{"d_mlp": 2304, "activation": "squared_relu", "norm": "rmsnorm", "norm_place": "pre", "attn_scale": 0.143, "init": "normal", "init_std_o": 0.0, "optimizer": "adamw", "final_lr_fraction": 0.0, "seq_len": 1024}
Each number is 500 + 40 x the weight over its row's rms, rounded and kept within 0 to 999. Layers, rows and columns count from 0. Numbers have three digits each. The size before them is the row's rms in percent of the matrix's.

# down: layer 2 MLP down (transposed), 2304x576, rms 0.0449, rows 781-880, columns 384-447
# up: layer 2 MLP up, 2304x576, rms 0.0519, rows 782-881, columns 384-447
down781 104:491480502540573479504428502508473553503565552415469531468490474496540580498570593487460548533482523514532474492456383455460482482492484495468485445504507425548435507512468617504487496563564518
up782 098:526515430394471438532489466497546519515456516586544522428542557504532581539465482488500500484558469504468519499523534477409450499424452543507540477512463442535528475462571560483504483488525455
down782 097:431485515480489484439604475546489524395508455483555511471493459491476544491571471520520517434477554509544513564525477492445381506464492457518487433519478469511522500538490484464453489515491485
up783 094:512428472486467516561522504483519569477449476474610525539421511558482482502505486493545486447483501472523483482515556495502450503475479515520505519569531506564449624449464548446479493485509462
down783 094:553529483469518469480507494437547480437561474541519544494526538558515617546518450543544449475417488481589422506495501511472475463489545372485469482532485520510498484687551561474474542510488512
up784 105:467511531529529528498514493477425464505504541531499504481546503479490506494492475382475516505563455568444586526510475475468496497455467494424505515499514552524502523414457516453488429523557498
down784 104:616551557496427549469442439501480548512508422550508450543490502488474483490480438492488490483530407501469537495527503515465439511493515541529510559484459409521516539461476465490465475541424467
up785 106:572486472420491511500461563493392473459432483473564520462455491527511536476513548537550537531518522496484480504488506519543512549554557494490522491439549492509530551466484531477532456544477479
down785 105:481481482542538475494530601500413512510495513548466507524505552476541591455581492512476532557520545430440455485579433505547569469540511562507461498459436529497518425435571473469513509516482579
up786 105:535490488451480549505496463488462513544553541384578521529433486486520541498479454489485440605455471494535437426452573552498542512511508474398592545438518593535547548464607464542471504495471522
down786 102:542517457539469559484466551487532448457507457490462514475538439472550500487542487532383452494508532441501461533448523473484525491600449515421480517477504546493561511488416554450523473486521415
up787 103:539531454527520513476512536521476522443495531519599551500477455435469460533484455551446564575519472446472509510529525568471497435533460530501535610501603475463496492484562456480426488528490462
down787 103:521504445496479546508512469451444529467493522575415526560541514534474513496556530531545487481567505527553515470490534502547511536528442555482496505494480459489424454481451491468552563490525519
up788 101:484496509479508479603510563490487536490547529472517515487522425501556473485506516538484539571480488483485489511455511514481442487419528502486449501479526454551507479498526450512496437571480386
down788 101:478525479529520479549569529505468515455550517486503512570436514476458488451507474454508534505508499503500486482508501492506525572461471482483447508483511468500518514514478524485486479446511596
up789 104:485489459502454444522477504479557547445434578524526517486571454525586475508505541435462453484537475418446542513515668557496523491473463460479507524500493542487486502449515518456540468553541500
down789 104:497474514462456601473446448493492447552491521514456498426544539489485484476530489470543475549495471502489516474522539527506500521554473463510561448480441513519470416457530440491445491520495539
up790 101:438530469489525452479549488534466482498481513544470479547574530507485504553466469466535531465468457393542551423472511533510497488481531485500497527524519548519515515455531584585479501547479447
down790 100:522472539520520531513524484567516483472486409514497488509482545526406511469514503504512517488558495517537505463459485509565510432518490484496492468526535529481561463448578403556471489514525521
up791 109:470454506419484476556445513537559503528571533502543471470409457496561468532523463501503514573572479444480472498376528481414454468483584507507497490505539539566522531447476545484440462515433490
down791 111:499414550446479468524535522471449593467482496507489509511434504516470514514523490481471511534459549465562494520515473475516509509498571491525537427531449483494517474445470432438474550466534451
up792 094:507544444569430505484527495623458498521498519536448453523366482492517514518477515370551449579521446518527546522461523491479497538505504488532520468461474502533454512481528514478476466478500535
down792 096:480523511520541451503492515537527462460460536454521481493436523542462532505501511517517461523530454484496483445497460538478543456425526469473591535469480531441534520526489508497441500464440529
up793 108:392461464441426501481523397504529514488504466435505537524456412414470503506480465429450465555483436526526634512527545543500518482509475505479492520483528517526530512494486449538520475514474511
down793 108:436490482450519458508485490497528481483553433516485506504499473496513539483518564479455534561464511491552455416451497458462502517512574486550537527582478500466533498451507446512557518468456514
up794 104:533513463493435484505546434446476537510507554460488509403516495512514560604507421524517521538566477439524471483498536407453491504499497522524537550563511501484524538491560479503544453520522455
down794 107:547553539442529484473493555494494496500512424539466456511463541497543465536531497487563503449488535479486485493404463486491446529520465469542431599550511475490533513584536505519429539481504530
up795 093:534522543512490535491468463530499511549479524501508488397543502566480502492476543430574466532495521452514561488536526487491456504529627497419523474498541507411481533484465567475532508477531484
down795 090:507505495482527480535481508468552525469562490580518529515466447508500470528563441550485524489512526476448469527486462475462507488425507522496553479467496495471507480496458550513477455542462544
up796 100:543485429444534464531547549549456454538562502537528484484440492429534606401457490488451525521567413535438552446501545525502451491469479477505490485475515499549501564475492580524527503451517473
down796 099:532525496488488498538488548459486498480464498490498440482461522534463529513567481540448560492479459460455516506516521526555475499465475440484528491551425539485549500545550473524476597516520526
up797 098:489514521437487540488541499526510485558534549535524501506477490458471438534471503466474470537468465446464525516498530573437531503500455450473527516496470517458515588479470465430405378558453489
down797 104:496509515513570556532583543544518485540477532460546516526492511497485532488475508477531519557471446478536420493508453494508513462398478454610504572464521481517484489464510527510490506459512546
up798 081:508526483491498467550448474523518493464514474455482507538534445498488477481521536497519478517569487502491521548486540518490481445500544486430557454525436515464388475463457505441481497455481510
down798 086:511466546445479495498529551503503529474495550484540529572500515477488484465462480535490548425519541538457471467507309560472502411510566517471475467521504524561510522598446452524460515552531519
up799 106:537534484455450530500523438467546443453489513490534483474496521453410429563500413493497536459579511520456512515436538534460537456568484503513494486552533454502519459450448521485460490471514565
down799 110:501446534561531463500481521520468559542455434492548480533508475522503531492452471478465518537470529502507471483526533450487537484508457466522588479497548530499566459436528486493433513505566477
up800 104:498472431394462527478540467464500456561508537567513520479494572497485508572485541519488505526498530442498514483529522529453489535491510499526541519537478596480510456452521590484535518479538537
down800 103:446525533455459556482489440511495497510508543472530493513521519481521475499546520532509509518494432495496572454515507540487468530525521469588481569517509467488509446479503458410507465538537496
up801 099:506522467509533466498529513469515507476408522523492544450497513498463461437451548536509484477576537453481451503531527474544520479510485474512473574467548461482444522473478563550510509509544539
down801 095:496523519464531469474462423494555465535488581558460509530533548494518487509553517533485501575472489479520430467498583467491465486548477517498502543542490508450499485449494473467457436481479468
up802 105:425551475544454491522443466452461460517544492466513414514549463447440554488415572485501520484484512543469513542482529475474507474508486500478527471450603526459454530497385494428439456502496488
down802 106:493498555578393546541395523541492512501443525493530389409552453586541549451508559499482485490525535488494443490485465457483434518517489551487489505480505504520485562467531494510450498513456535
up803 095:511473523545405492486463462476524508518502529505500467430542453477481510502462550553523496479493499472543471548596541487430513507489548495506605465502465521452472471502433483530567423488505517
down803 096:490498483416482509553427464471481567538516461531528522451503492463483538441516457480466389433466533494475475456488493477569506540492569527534452431522524560472457509522529528562487482508524497
up804 098:439488462451515540526528515479421470536473524498464518525543494481440463586536505564504481482505424478546536477570525497521480530544581506427532570517509503512509530413570489535493559524445535
down804 101:509514532473446537461528510494457493446544489523458474581609502416513494476541515450457541503516522460484508448530451476527518484516535495509519497462489500528502517495510426563522528514542516
up805 094:530513468497549569518501431470518478467520587523485466531446455478490470485485406521489536559499573478462492465485529514487498453578543498473547483534641556600453581528498479498531498484472450
down805 091:496529542518427442534534481498508511465495544483403503497556452496555556511453508525441520501474546466527599451495561544575503530506509454560542382453531422600442507515498449569505476462535536
up806 097:434501462522472464527478403560474541504493513438461524520495409454440498513500511461451495508509447439514521482470483498540467482501505422465525588534482447536516599427497541539453376489499509
down806 100:466507447450464523495498553456448454525461522440465573467563449506542511525468480513512476521468494455533517464482451475488559530520459577468458522529430523532453491498531507551476465560477537
up807 110:498573465505490455515430377505455525488427503429529489497517469486536606543511555574496513525524507526555482496385538551557541519506574530477489499463465486532497489450439513549536466458497498
down807 109:494565510510479518562504514446511513442438468531568471560490504444508402505460469462496492478453515471475497488548565542542450510554542536546508531469520482506488519536460584522507411459513473
up808 095:416470514515474516467488504566442494584508517459531465527431586523492470512535477459437527623470460514500508518480521496505501482444479486476438530526562512478491495494492507434415420506494497
down808 089:437491480535587504581518504524487457478522510466504522496532469553571517496489531566472524526448512532469492515493483410477485517506540520529466391477540534412485490583517507488496520476477399
up809 099:533540402495515552513514535529470449485526548503502443482434537504476548591546506480453512486465508462548462563544570504507482482549507460472545437507515537467541524482480525537517516447527429
down809 100:485459458450462543409482537556514513517552488517451524537506547560448479555538568567561535486536571523520508440522495511397477580512468467482503452552472591527487502526504494486554484436537512
up810 108:516451515464473547508553467509547527563417623441490494469557456501493517504500553467403551496575443459501531498477546482477526524419483524511555477507473557462501522489535500486519442473491543
down810 107:511516581474448454415537521509494454464466537514523500521496477522502503558457429634508413526497435496340502556527518553532427501482504480461356455490446481544508443506562556441506458463482550
up811 103:507475523469547535478469477490516440528585573447536497508509440574566523527495485461464476526542485499549581479538495457419523514458535549496485497457562490430523496508460521462496497506484478
down811 105:520521423411464457375500507504487533503501533461557530492548491474454495509559489571501537603485490520414551522519628507537484514515529443538490540532530538526481512515469495537549509520525495
up812 097:537468396484443565469483509529492569532494504497487480459517508540419462528562457511498599499522450494471484529531534551499507484575578508463518497518561578530468560446502559483547538476507519
down812 096:447467497510455482565488529538471545568501468513492505443530482447522414462522499521447460505449562592443545533477524515499475581503472537422549528509483477446501554510442503554453552533502503
up813 088:493458522372428493559420477620513486541509571562480423491523481474500506443413470501507518520520424512446524500470517518439511450523526478468486500482492491515644543465441578506436434514470472
down813 094:475490506465595509494551447508537498542458538515539440405462433422467428491457445546509506488491474518489525515519554457503537403513558598451472404453490465498462537470494480451526470475507498
up814 095:497415456503468521484479553509453509540524546483509442504526566496526569501537487426542422557534490477444498495538502580542503493570575523469472522490512505448407530389573465531479521537499485
down814 093:516532492545563504475489526530463513508486512493479526552477444499569488482508519481423565505553448476528453495487452446464455515503499534523486487514495412536569583470519449488517472544492491
up815 101:527588461465514504474531540508482538474512464522496505442494517548459528424483441519436535503540523387450519449499483478504482525516497582456478530457562527541538575442510482494531466531479442
down815 103:535535491444464495489491488557512449518463475505484494589574530550577474530470455420485478476477498471461499478476492420514516555484450469534487539490490450509517496516492496519606420476544473
up816 107:472548516531523528549460504542513534524538534527475511505517476544524555476461528458498449477465509403533514444553540523501447484484508486506433481457553591511483484485501547441489484462501423
down816 110:554454482478577434515515476462584487519534496536464586579468526495611496469473438522499514505483496546504495553489511548497467516552530504572456533437509487481486507552499512463497463422519524
up817 104:419479528415496425488514515538465561506504541497436415431461396440531531419437446508497456500521488460452573540536483580475451534505523537494591588396449523523408504493451471501511488499544496
down817 101:446470527522500522505503655501498512450554516507453468544519495463474496513439456550525558550511528523488495535489527541550519439546498499540520488577517517489478520447469513546491493488481498
up818 088:556497522444430530510463526540601493527460520526496463530550510417440490514512449491491557513479507550413456494564539517500490487513456475529526508422455527571522539488455533538514503537441528
down818 082:514581429507422481526502478484543518525477518528451506463452536562522499433474495521543461471568508443430545466458469499514540428484495517413484469479581481507516487430515558498504454520576487
up819 101:469452453520504477540436500502513436501536567538521547493485525464543467627456482475505479530528402464516519482465552444436524536472494483512500463519545616506499417475551457513565530402591409
down819 102:462458452506502492511546600465463552473505434518518502510502502531476477457555523534504478521433477524459514490545546511562467465414491544513461503507544583547498544491457504518518502534489493
up820 095:484465475471439548574456473413535431537466527562433456441512508528510492533360492502527512501465463513548529518535515506426596461473466518513480484525550533538549435490503461512446492479502420
down820 094:501496537521521489492486461500489509464545580459524473414436518571521455425493505560446464492529462461505507406478542546569542481517524460586477505488510503567523487458516584544464592513528524
up821 090:452466509464394513458501482520593574508470470465549468487589494490485499471483448492593539429526455523526555505543499554456614475596546535576604489518538532501491528436540467511484467485470500
down821 092:472617526526540506415515526480502506413474566577487524501513436483507475498487501577518570503485510520554517473473544528518519603527450556592484409484486502491512484455526474511415527510495556
up822 092:513498513457498481503554454575495429494476516493492478450508476482469549497490490522441526489499479476477452566543482448447536501514500533471536524451567527494520524484574549530474506428465494
down822 090:495381578597451544477422501515521551480545529531490486486516499475479397505543480530500492509472474539551471469493506473466510449512524468523472490555503510482502513546497527528526525514535492
up823 099:531570462364489536499459474463517555504513509428535415501532476485515451518484517506471563550546543521540538536533577515450455512589491444447469527447507505489529477501413552484547511521497546
down823 098:538484518464493483488547500494475488495492523516468460441573543475534514420585521483471441548462487576512512519573537567468461527512467535477522503492499594509567422375576576475498526421542537
up824 094:484510479471486543535476443511529494501493516550544495508442520455524517521474463450568480504474476420449583489541550458527420496486536491493530497481527461551563485509513503483545475564504447
down824 091:491474477554490477470471479476566458456501528446518472502510506400514538544484510488516433459538485520473495467496512492460400536487496532509432532478451481437500533519561543488507496439524579
up825 103:480444535550482471479445500508517506549528491512509514536496444558526460512505498536511507619544486493516538482507499556524525515534456531479571514478530452550547524437471530441513509490531440
down825 103:529528500556544600464476466527503531496500509474511487532531529533478352474551551558505487465523509525510577469545474509552531565476472471481437392536530536484552512504513460563485470510546489
up826 095:446478541528532563524467492472467566589514503533513477489510498511536489531477472527474511573556520488514451539504479542471480486470503516500432466532472520535461528500495531444491535481469433
down826 094:474480417516450567454489498518488529462468561476522530471510578501528472464535599531517462529531643523542524437462441515559423541498541439460468500539543473454493494547542540504506527444529492
up827 100:500500522506472421616440561546557528487448500443535480517534555477524523480459554494533535493524496485473456505514517535519453489487542452563517441500544493472511483449465551546469415468489540
down827 098:537504487545520465503440485470530524423393450524449525491459511438506451486539536496541513517498547434532462427466383481543480455545561419510486488469459527525426539535524506515509482482528551
up828 094:558522451517486478462448479492542496498479521475486524520473462490529505467457535450514444508583462479513490490459512584482538543507508474458460511522546518418466533516530518481500452536498490
down828 095:477396490535471459484425499473401577526550447459445493451497544424497510471525439499538441514529569474471510490534416493483530446513483441379522515481531469462608435489435532556529511465572524
up829 104:450462458526505508529492481472480494523490571508510500507481445550450550553478538492484457493538419466510480558530535522503541502550530596481457494492502452460472550506437478533536520507545524
down829 106:514568517596530518479503443408489471466454554450534445505469428434484512537516584536499505420502516531536481534533459512476480467500477511482508501494506497492532484550499465523577456541466539
up830 092:488416505506463478522489462493550417506514473459507540459504465431484524431519522514518510521453503482461503490472500472482511430434473462595601518539514539541446459490488499563516561483481456
down830 088:525495502525542557557499476517477518556479471506437527469523484482514545538464489508539444483469526474454552531501463582468481482474530513466460561495507426480482448553528553521568439508509572
up831 093:513530481493475524435528474514459521555508549493520529489520518569437470505515547475454516450525502466469508494592528522463590485509456508408503522516550523536557477465500454469501512588526484
down831 091:451543518499503504469483487499509577489555545470525471540568414431540466491563518501461481488501430537478525488428489516565518535496481537549488562588477494509489498554520406493483556543531540
up832 101:499447476493481469545475483515403451580468522443478491455463482517472560487497425496473458545463504478462496435470500467498431492482546510526438526440511469488482464487422486456455516555561520
down832 103:506523498488502423464500528516528536514553501475482475494517500478482484490566491491499446383471516482442406505507481458523575485559510519569549438460525470478530523478515509499529549472467489
up833 095:501489421515509465538503503480523548501502506475465436417480518508493472450521454451579552517473426451478503453509559579508456469495531483568471525442468493518536563500528439562506504543456527
down833 097:442491458466576521541522529570440484460585445504537428522505486508515443486483493520495524385560479466594514508468475522500479521499553495557462496481472508562501554523460508497469485498493462
up834 105:540526450482464518402464508578548511486474480550572485544521469433533521465487528441455527541487492488419531452515559510431548492528517488491599527461446508526478525477498480499524494508524487
down834 104:471470512501604489595424474536532466477519441468538562456555536456594482526520559499503509420458455458520538505496571471503485490473529486501474516501533497522405517487486444533508505563492550
up835 102:427425461483485523474527497509531463485533550436532515498473494506540434493511487420534479501499540511570508485469542514475489489596569480468587552419525525452499481465581547465501471504589502
down835 103:466486427503491538509448491541488544430474446480474493473449498465513511473481504483484458528518475520492477453482480460456611518475494540527480484460459472459518518555526516496573513483522511
up836 091:597494452443502504473497466442475461587396491486516563516548526472555467519469508483429559491496482493480467461410499519504551521469473475444516445558505474460438534472459537523469515546483547
down836 092:504502452597482507467436479490470484477488494481563506524489489540481546566542521496497448441565586483523495452495518579424506552521494474535524492463488518484525596537486470487399511508487525
up837 101:494492462502501489543399488579497530562485539536532577501499524493507481569485468523468619483533500430452474511407507486541504497443526502483447430468569487506514563448499511490462493508480498
down837 104:504487554445507502543574529604556619489474480493556490450492529474544507550592427460470493476489527412465463436493565468541497514479483517525474481444454495534503551416555536545508594473457488
up838 106:483408520437487444467529526462504518548485506510539464453537407459560478515513517513579489475441521480536426456492520459469502478488500525532551533490577517537484459502407556467492509486471533
down838 104:544488543464470505532529525481490514476506509516508588479511463485555555560512490576467454496492555536494497530500550523587441532422477375534452548445508538507541432467478474483490502534538462
up839 101:497516459508464534474483483496511623500543511491521485469545569513440522509499529519512464503517554527526521485452448476501434487460505504471534499446526517504553474485466479526535466513446526
down839 101:490561532520547498510532537502535474454521499534527525486568516526539434439552475475465514433487516468450499488495426415478412500385555495445481450493468522508468462456437552507553518490454522
up840 096:489442508480525534537494543522583473458525506456532470492510460489477523524504489461454506543495472469477581533533592531468566470428512520555543491505532498564503465470546484509541488554478487
down840 096:458459527517495483505561485502512553554501589518519565542572511437471510510518516508535459491469484467491530477470485509502454433527535475519423543476457530519511494510503483553525537531486536
up841 106:492469415493518579517482451430472521531534566455496535513515564465528489523464507558533427569538471401530457526432601535492536476503577484476603511476558564479551584536510541523523490496489499
down841 108:513457506497513555493543503545433551565555485495508511444533474506516460490544448593494525537480459515572520509562503498450476499484458459480423505487516558512512487488468485538514475504459462
up842 100:533463456492473519580467524494498535539524541507478498522523545499584507517426497483434523571472442425536514479566576489489459501508497449446498563560523517567459531381479523520553545524550449
down842 105:534506517566513483510514495496530490521507529468494546505504493534556485463526442528541491476496581490487553453536543458519468478499450530452521487481502477449575545465434515521562484487488538
up843 089:529481495481424490516465485583495548447548524512458446432542527577449486489516478542470483467519539585551476493542527535568512435519606454513479454502510465516503487440491530585473489518527451
down843 087:473600532505469471500524501499523483444476472503572466438419478505523536545522514486509550543514477439410534437464538446552458546440495560510556535524482537488524528515469433404499518544565496
up844 107:452531447455370490520494467585523493498446491508524512440449450523494517453535492536423395510525493471534551454533532502464494455444527488496559519489459551523463480439460598548505484495520462
down844 106:495534527511527488517541515486555458460473557562434560507551504464481487450493490512468423507522418478515560507500446537456513454536499508462585598479508581576466513522529492488485488458496561
up845 092:512534517488478476496417487543563516527521521519485518485471499511504541559522478446578454427494500576467529531513535499559537483530514517472507509514492513488461515451440457523578398463551471
down845 088:504511436455424507451555477486481527511513494496527439556545527566495452472485529547521502499464449514545486496520535442466446541477547547540566487525477491484533479453495488462455455540483542
up846 095:522497497418527442512485472477435486519590487496469471479499481409495460481404481479507520541525509494510486467523497523465522456507477447504567580461539467505570581484463452505500505547527463
down846 094:478444520519496549441511470474465503538541491510450500564440490476536455518501490469494524500469624481471487514489471510452472461556447459481473496513516508518469533564509545500513531512449511
up847 110:518408537536500480492479521517566471512499567559540476451461513535476489437500513468498506527527485544544507503482558543480523500547535499503561481497503573455527500472477512557503447483486484
down847 112:567491529547544506471474519509499536540396514538477562466492482444436479525472522531500430448502448479482469513520619472513437571512498502476569508556471499509445490519443500478482493442480567
up848 090:493492485525444517582451529560546546508545552446549496498461499503507503484395504462522454464521514500540493509572488506519581510511496470468452557561522495515489503427507475408540540566493509
down848 094:555537498524493469496451553567509562505555479461434518558483478499451490533500562537521534538471494579535500515430564539538519503495479565482542551498520483486510519544492434485525502411463560
up849 109:513483429496505522515478495516512539552488488531453543523570495455567514527548530430532526480520445418450498545451522504464514479460515572447501504516529541550513532448526530511456519472539491
down849 107:497488478483456492444537530471469461466496468556502501444451443473548562559588433529479530512438480515455521507512503527461505537463438489482554506480512540472550509448594471595545507528517526
up850 096:472508537551468541500524497522553503456443540505576541498495466486562473515477477421464403524484464457522432525446473447450504507409515539546576461491595470544451449494475481524430512426518509
down850 096:510515510438510545474474531441501505467537536502550500532450473583555467487523533482510468459446602576513584505511538530505473507484507460436472482490495480510444559456475568510500510531494497
up851 092:523481509479484517503498507511532470493434484485527466460513479463470501541442466418506511520486486416459494497512517404442511421496560496435532523571457536531433498482522449513578482490550484
down851 093:496470463441524460513486453484603477519516550538513489528527571521493541555435614485520445450447462555544491491543566522522501477500575531402519449520517551507506459582534527402606467515474457
up852 103:565479476382510556502498416481518576496473509470578503497544469481551536588527565539540456560480436503550553578471529496524462531506515478451482504484424508465467512472538524511439501584550467
down852 103:488477533499497572459557447548513490470538543474532514541432447545480508414480534453505461531431528550538458534468495467508507514544489447519512440524488452450504499530580483441504535522502500
up853 096:431476459447519501490444479475499496538508468469440475430503492525520512496512487522515481536542491454504584470522523505455499508514513487502482524526466507487502591419509507464544503602548483
down853 099:483505520494534494470490457462570482543537548466456448392455490591481541502501468514608514500522453468513493464582502543440496466483569498527487512576499472492462516486551554510476481515455510
up854 096:478544509499505502486483466478487532514509520522536495460527509541542467470494488525448404553506488517513501426477518558525541463542504511471624507514496517475495516481483552484474543484533531
down854 100:498525471552534405419429532495486445489490487482508443451466475510578548539506500459490542540474604442465503470519566461465533548477515488432484424502436490470458467503541454431431449460506479
up855 092:498468442511488492473513494503550524556475478505534512516433452509502505544502512500558464513454450461496466515517505536444490421548537434495526520501469543493492510485480399462535469551539484
down855 094:514508473490471463440444504520492473521430456511507487521536505515551384462510470536496434493515465472510497538454478535487482532495503459530558468421559510450519501453469484475535499532514549
up856 102:463413441535424575553524541496465544480503516535489556545516483571511537521503506469511575525525539456452551557475459468500495452476493442474554446440566546497471478464525494469491436477482532
down856 102:531475489489450559447471492441514499516475448469500462469478529499515451481461394541527546504500475501465414501545518512481436517585498529430504532420479475473549535524495526471459492558515457
up857 104:530536420476502501484467486507536499535452468560515465459506480467430502535485505486537500417547501514433572588504590546553430526495450489487456506517470463546548541492458547516468547471488526
down857 101:505572496528462486416403417506398438466447451492448474519530523523509531500511543444533482527505475447526491510498545496540467507501463449472447515543492502550529465522478484502543458426514509
up858 100:434518482525519575470462455504534567499500546485480440489437495549467539595447518443547569477501352536455593434514516472508541482467565463523509455503513513482460502479486475488530492472632441
down858 095:485400457506507564532516469520472437522512620539437453580450528536447444478529508526475507500492454511518511445536443540507431541406518419471523535559450504471550472455569601472509440441516464
up859 106:491501536498537508481526428529444554508503506474479520504510489438528466457419432517462434558533489453498467497446527545529490465453498489556468553569547594460515498480386485499517493501504451
down859 108:545530519385524529515531503505509477508498430521519454581448578495446443470514529572534498480455588523465468582521510478524517501523459572571541528569492505539524417526523481522450449508563581
up860 092:490494489492426456514506507503477495531532536487533510516492484491573551522498523486447468532504447469530546507556511486505532474465447517558505461468477535466518489513512421517495479537507404
down860 084:482504535592498432501489510505491479463523603530501561561489462489469516521469453489469494549483484487392523499546490457480452441442499503515461518460535508498499523634522520496515459526543577
up861 100:479449493528463505511527512487541474477452466424511495503536450450439483497511476449480534476499504532480518447549502522452469484550515479503577487493539551509510554472499509430462503478505524
down861 101:497497488407539490455496541499518442500517434524487466513538462472487491480446489477514550543517523523500473543500465434402538533494510555503491502525559546525433537484512468468478498524559540
up862 095:497505489539460492527453445515546524532484522476497528537487484441484539574480519449459477487531443493465478510487467563513590528526526471554521574489537592466421467448444452475487476464501509
down862 098:525518486461489533485544491421484420496525461481436405528555532442528487443523456510589532528473463489492480523505485492522491509487496513489498505542499511454480424566523448527507556512563495
up863 117:516488437433497456500459487533533514520517453472486437504535455444495534490416469498511476511579521531479496542482612458524470492564464437534515554452473513494513472501421524505527491482596530
down863 115:569575447467487516418488495508507546451484452489463412482511488419452544480429434526521516527518490490389548513561579511514413546541459502477503561414547601527463472473486415534476494491530495
up864 103:457542480474499395514471488521533443539513511492558569425465522478517530535484546543484521576521476568498508494442564513460510520493510583466482511454507465441521481518477556438441482535509485
down864 098:460517576531578481472526504528550507564472527444467508512427571525457527472550597512514527500459518503556499442562445478576453480477509457475534533452503535438424470530548517470513499539494542
up865 090:490491457496535467508461481489526508508456462530455462504518442538489509500521494449563432550472468556474516500538515523509517495488491549448536621526517491509491504498406547435524416506519441
down865 092:449499499489569495548485559536569431549479546507462485478484562498497509548547478537589438452450475508440495523491496467550507558476506467511487471534502572472534503506484500497542529510573582
up866 086:481548439503479468507501516456408512487469502410449454507493548537438511479509525576507389576535454499499496520487536582470485478536504533499506511495514477532613496446484494428473436514475464
down866 083:491487499520511563557536492548462468534567508499479548535508456534535559525483482477519535543496515522476512542454473500453517531513480499505468502469481431514529497489508480522515542483515423
up867 110:461413481533440495491522459533503463536513530519495453450475472484510542505480490524465478594543456472471490467500509616457461461596498483469566515568529481537466497532522464422497479546532525
down867 111:503487555536514496511507599445539461439558463432542438568483433528516534477543505556521454525479528494480521541496548564501472480527532444528448456578515460540514518518505518495499446517492495
up868 100:527522497528527504549539485452520478537465481544535474487500473502513478534479423492550506484512475483474470458476524541483469549437501524514550490480465474529456532446414595483528456501520470
down868 101:501528479547455449580539490529563478489510481476509538456513551533553451481485490552512499474541504475492542543454478480545465477458428433541512554503529480532509475469469435462578495459524544
up869 090:487466486518402397504502486496504430432457503585477521528535517528491527542474457482500498420496559546503464516503505482555477482528465538453493519583486572457474553499476540519543567511534445
down869 089:444489570550528534535539497516480507525448486460470481418473451492512499546532478492474529442502535572448449482509459501485571501464532493478523547573414467487524553486478505474509400494530494
up870 103:488518520469438499504471377471509451469493494484518441427505485400545501509487497507458485529550502523523589457420542433491459507482493496487465499494531487499486575521439436444414486511538428
down870 105:462516454515534418459441479523561549555472529495518485532490497442485591490478485446528538516477483395506532518534464476540480401467478464558573521518547526481477448437525438552501542516520548
up871 109:542431561503481494532493507663495465523552540529511469506526545577471553469523475559502490533499471522459572537419486558506594498552501480479471466519526454506517427478480528412442494569563512
down871 110:479499462484501498499508550514564510468482496489480485454490505512514545556521521427532483549357480547500486478446582486408517492505507460483523525526414467563450513493486517476492426509507492
up872 122:576406476495404521487539477451559572526513566514436544513564470533556573501468540494499447518525471522475546498539492532484476526583441516495523484512528475448453471432497496500539465543514526
down872 117:430498449519519555547490510520530467510554461578542462456575552522513466478551462548495537511477573514516552462560561555485497503545546485445453508523521452483487423469507497554465510480461514
up873 058:470506417451448527492518463525546487548455519468536481401442550499539465515506462529505514489541401390425502472521577542508475388550499511563573499471500509474524504396549496470443485539544482
down873 046:525514534480489597520478497452492556461511480516519473574488462555463445548504507502457473473474522510485490541508480522509462473537497521526523482477528511481475522521559481548471488508540491
up874 095:452499460463539540462528570424520479575530538563543502382424543460554459545530456436450483553475441524419494504449549500488471536484465550507550544546501543457478477506487494433445443446553460
down874 095:421482498506582431520520468474507469571529511454542481441481469546496486467533568465478550531457528469506497488418492479472491497482548481454428517398589424467513504479472530449479498559499514
up875 095:419471445490511448540438489497519512492558459511535480479522497478503613520502526556517494447504472520557514542523485511463558508463489527526488481469475517486441543495443576515478501519541556
down875 100:467517498503516457462485489479534526445511474540523560534529537435458543542424463479521458525499498519502404452566463408441537516426465519501489504534547514518494493498474527483440570534580461
up876 103:504492480462490481527499455541527438531410492488485528488508495524470502574504516491497510460490546545403525408445576471475532495532528498453529567480536528523484459480464559498487534538536514
down876 101:509591538560461511508442531494553521443429501558494538429489528495480546481475500566432520550533494446505501453523556476561477487494488540530518488515575447554493483474498505532485513497512521
up877 106:504482474412436571480466455443490481531540529552455499500520460491498525565502453433468474572517519493510529572508544491495576505534485512554547508485472517511470547477431506475513509557492459
down877 106:443579586511500499473504495542552514479547573490523526513490568527499438457511516440539549528410508552450459453441497491495518494501501507453490484431539504474501471509520465470525504505504524
up878 114:550478475476501544516450499538494519571475521526612495477488530507513482460538511432414510435492499501591501488481508536543512452523468514501509489583546514486472440500490481522511386476578492
down878 112:458577502565524515498564483450419479530506470465490540484509419598494454515498487500505512544503536505414470528494536493504490465487450533469502490534528445483541474495421440447425506495519539
up879 093:456482508483477479450489447542466574479521490571532510508506524525476481548435514522568545496577556495511476517475488483506538451497506467467547544459567522430472512547510622432484484545559583
down879 089:498444523509517511512502453499493469495533503506475447488511494484525567508512475498564483543501524492539528462485506479534494563474472466461468545519459456495496458577473416468522504492504478
up880 106:534456458471570477517489539465576519516505502573557493486514499518577512527509453486534429599514460514527479489519529491487398456559509463464497573524534541424507444454534501446474480473573496
down880 106:489561481512497514522494561482524530575515507506502521462586455506493547503481451525474522521425508399591496407465520521455507496536486528490475465504527513495466530457498443493479516508522538
up881 093:509518487510508436509503436495555622588454480512512560479462454514530470458510471520516431508521461486478550448440507491478494468471502540480515517461548440518491439491475526506519501506533553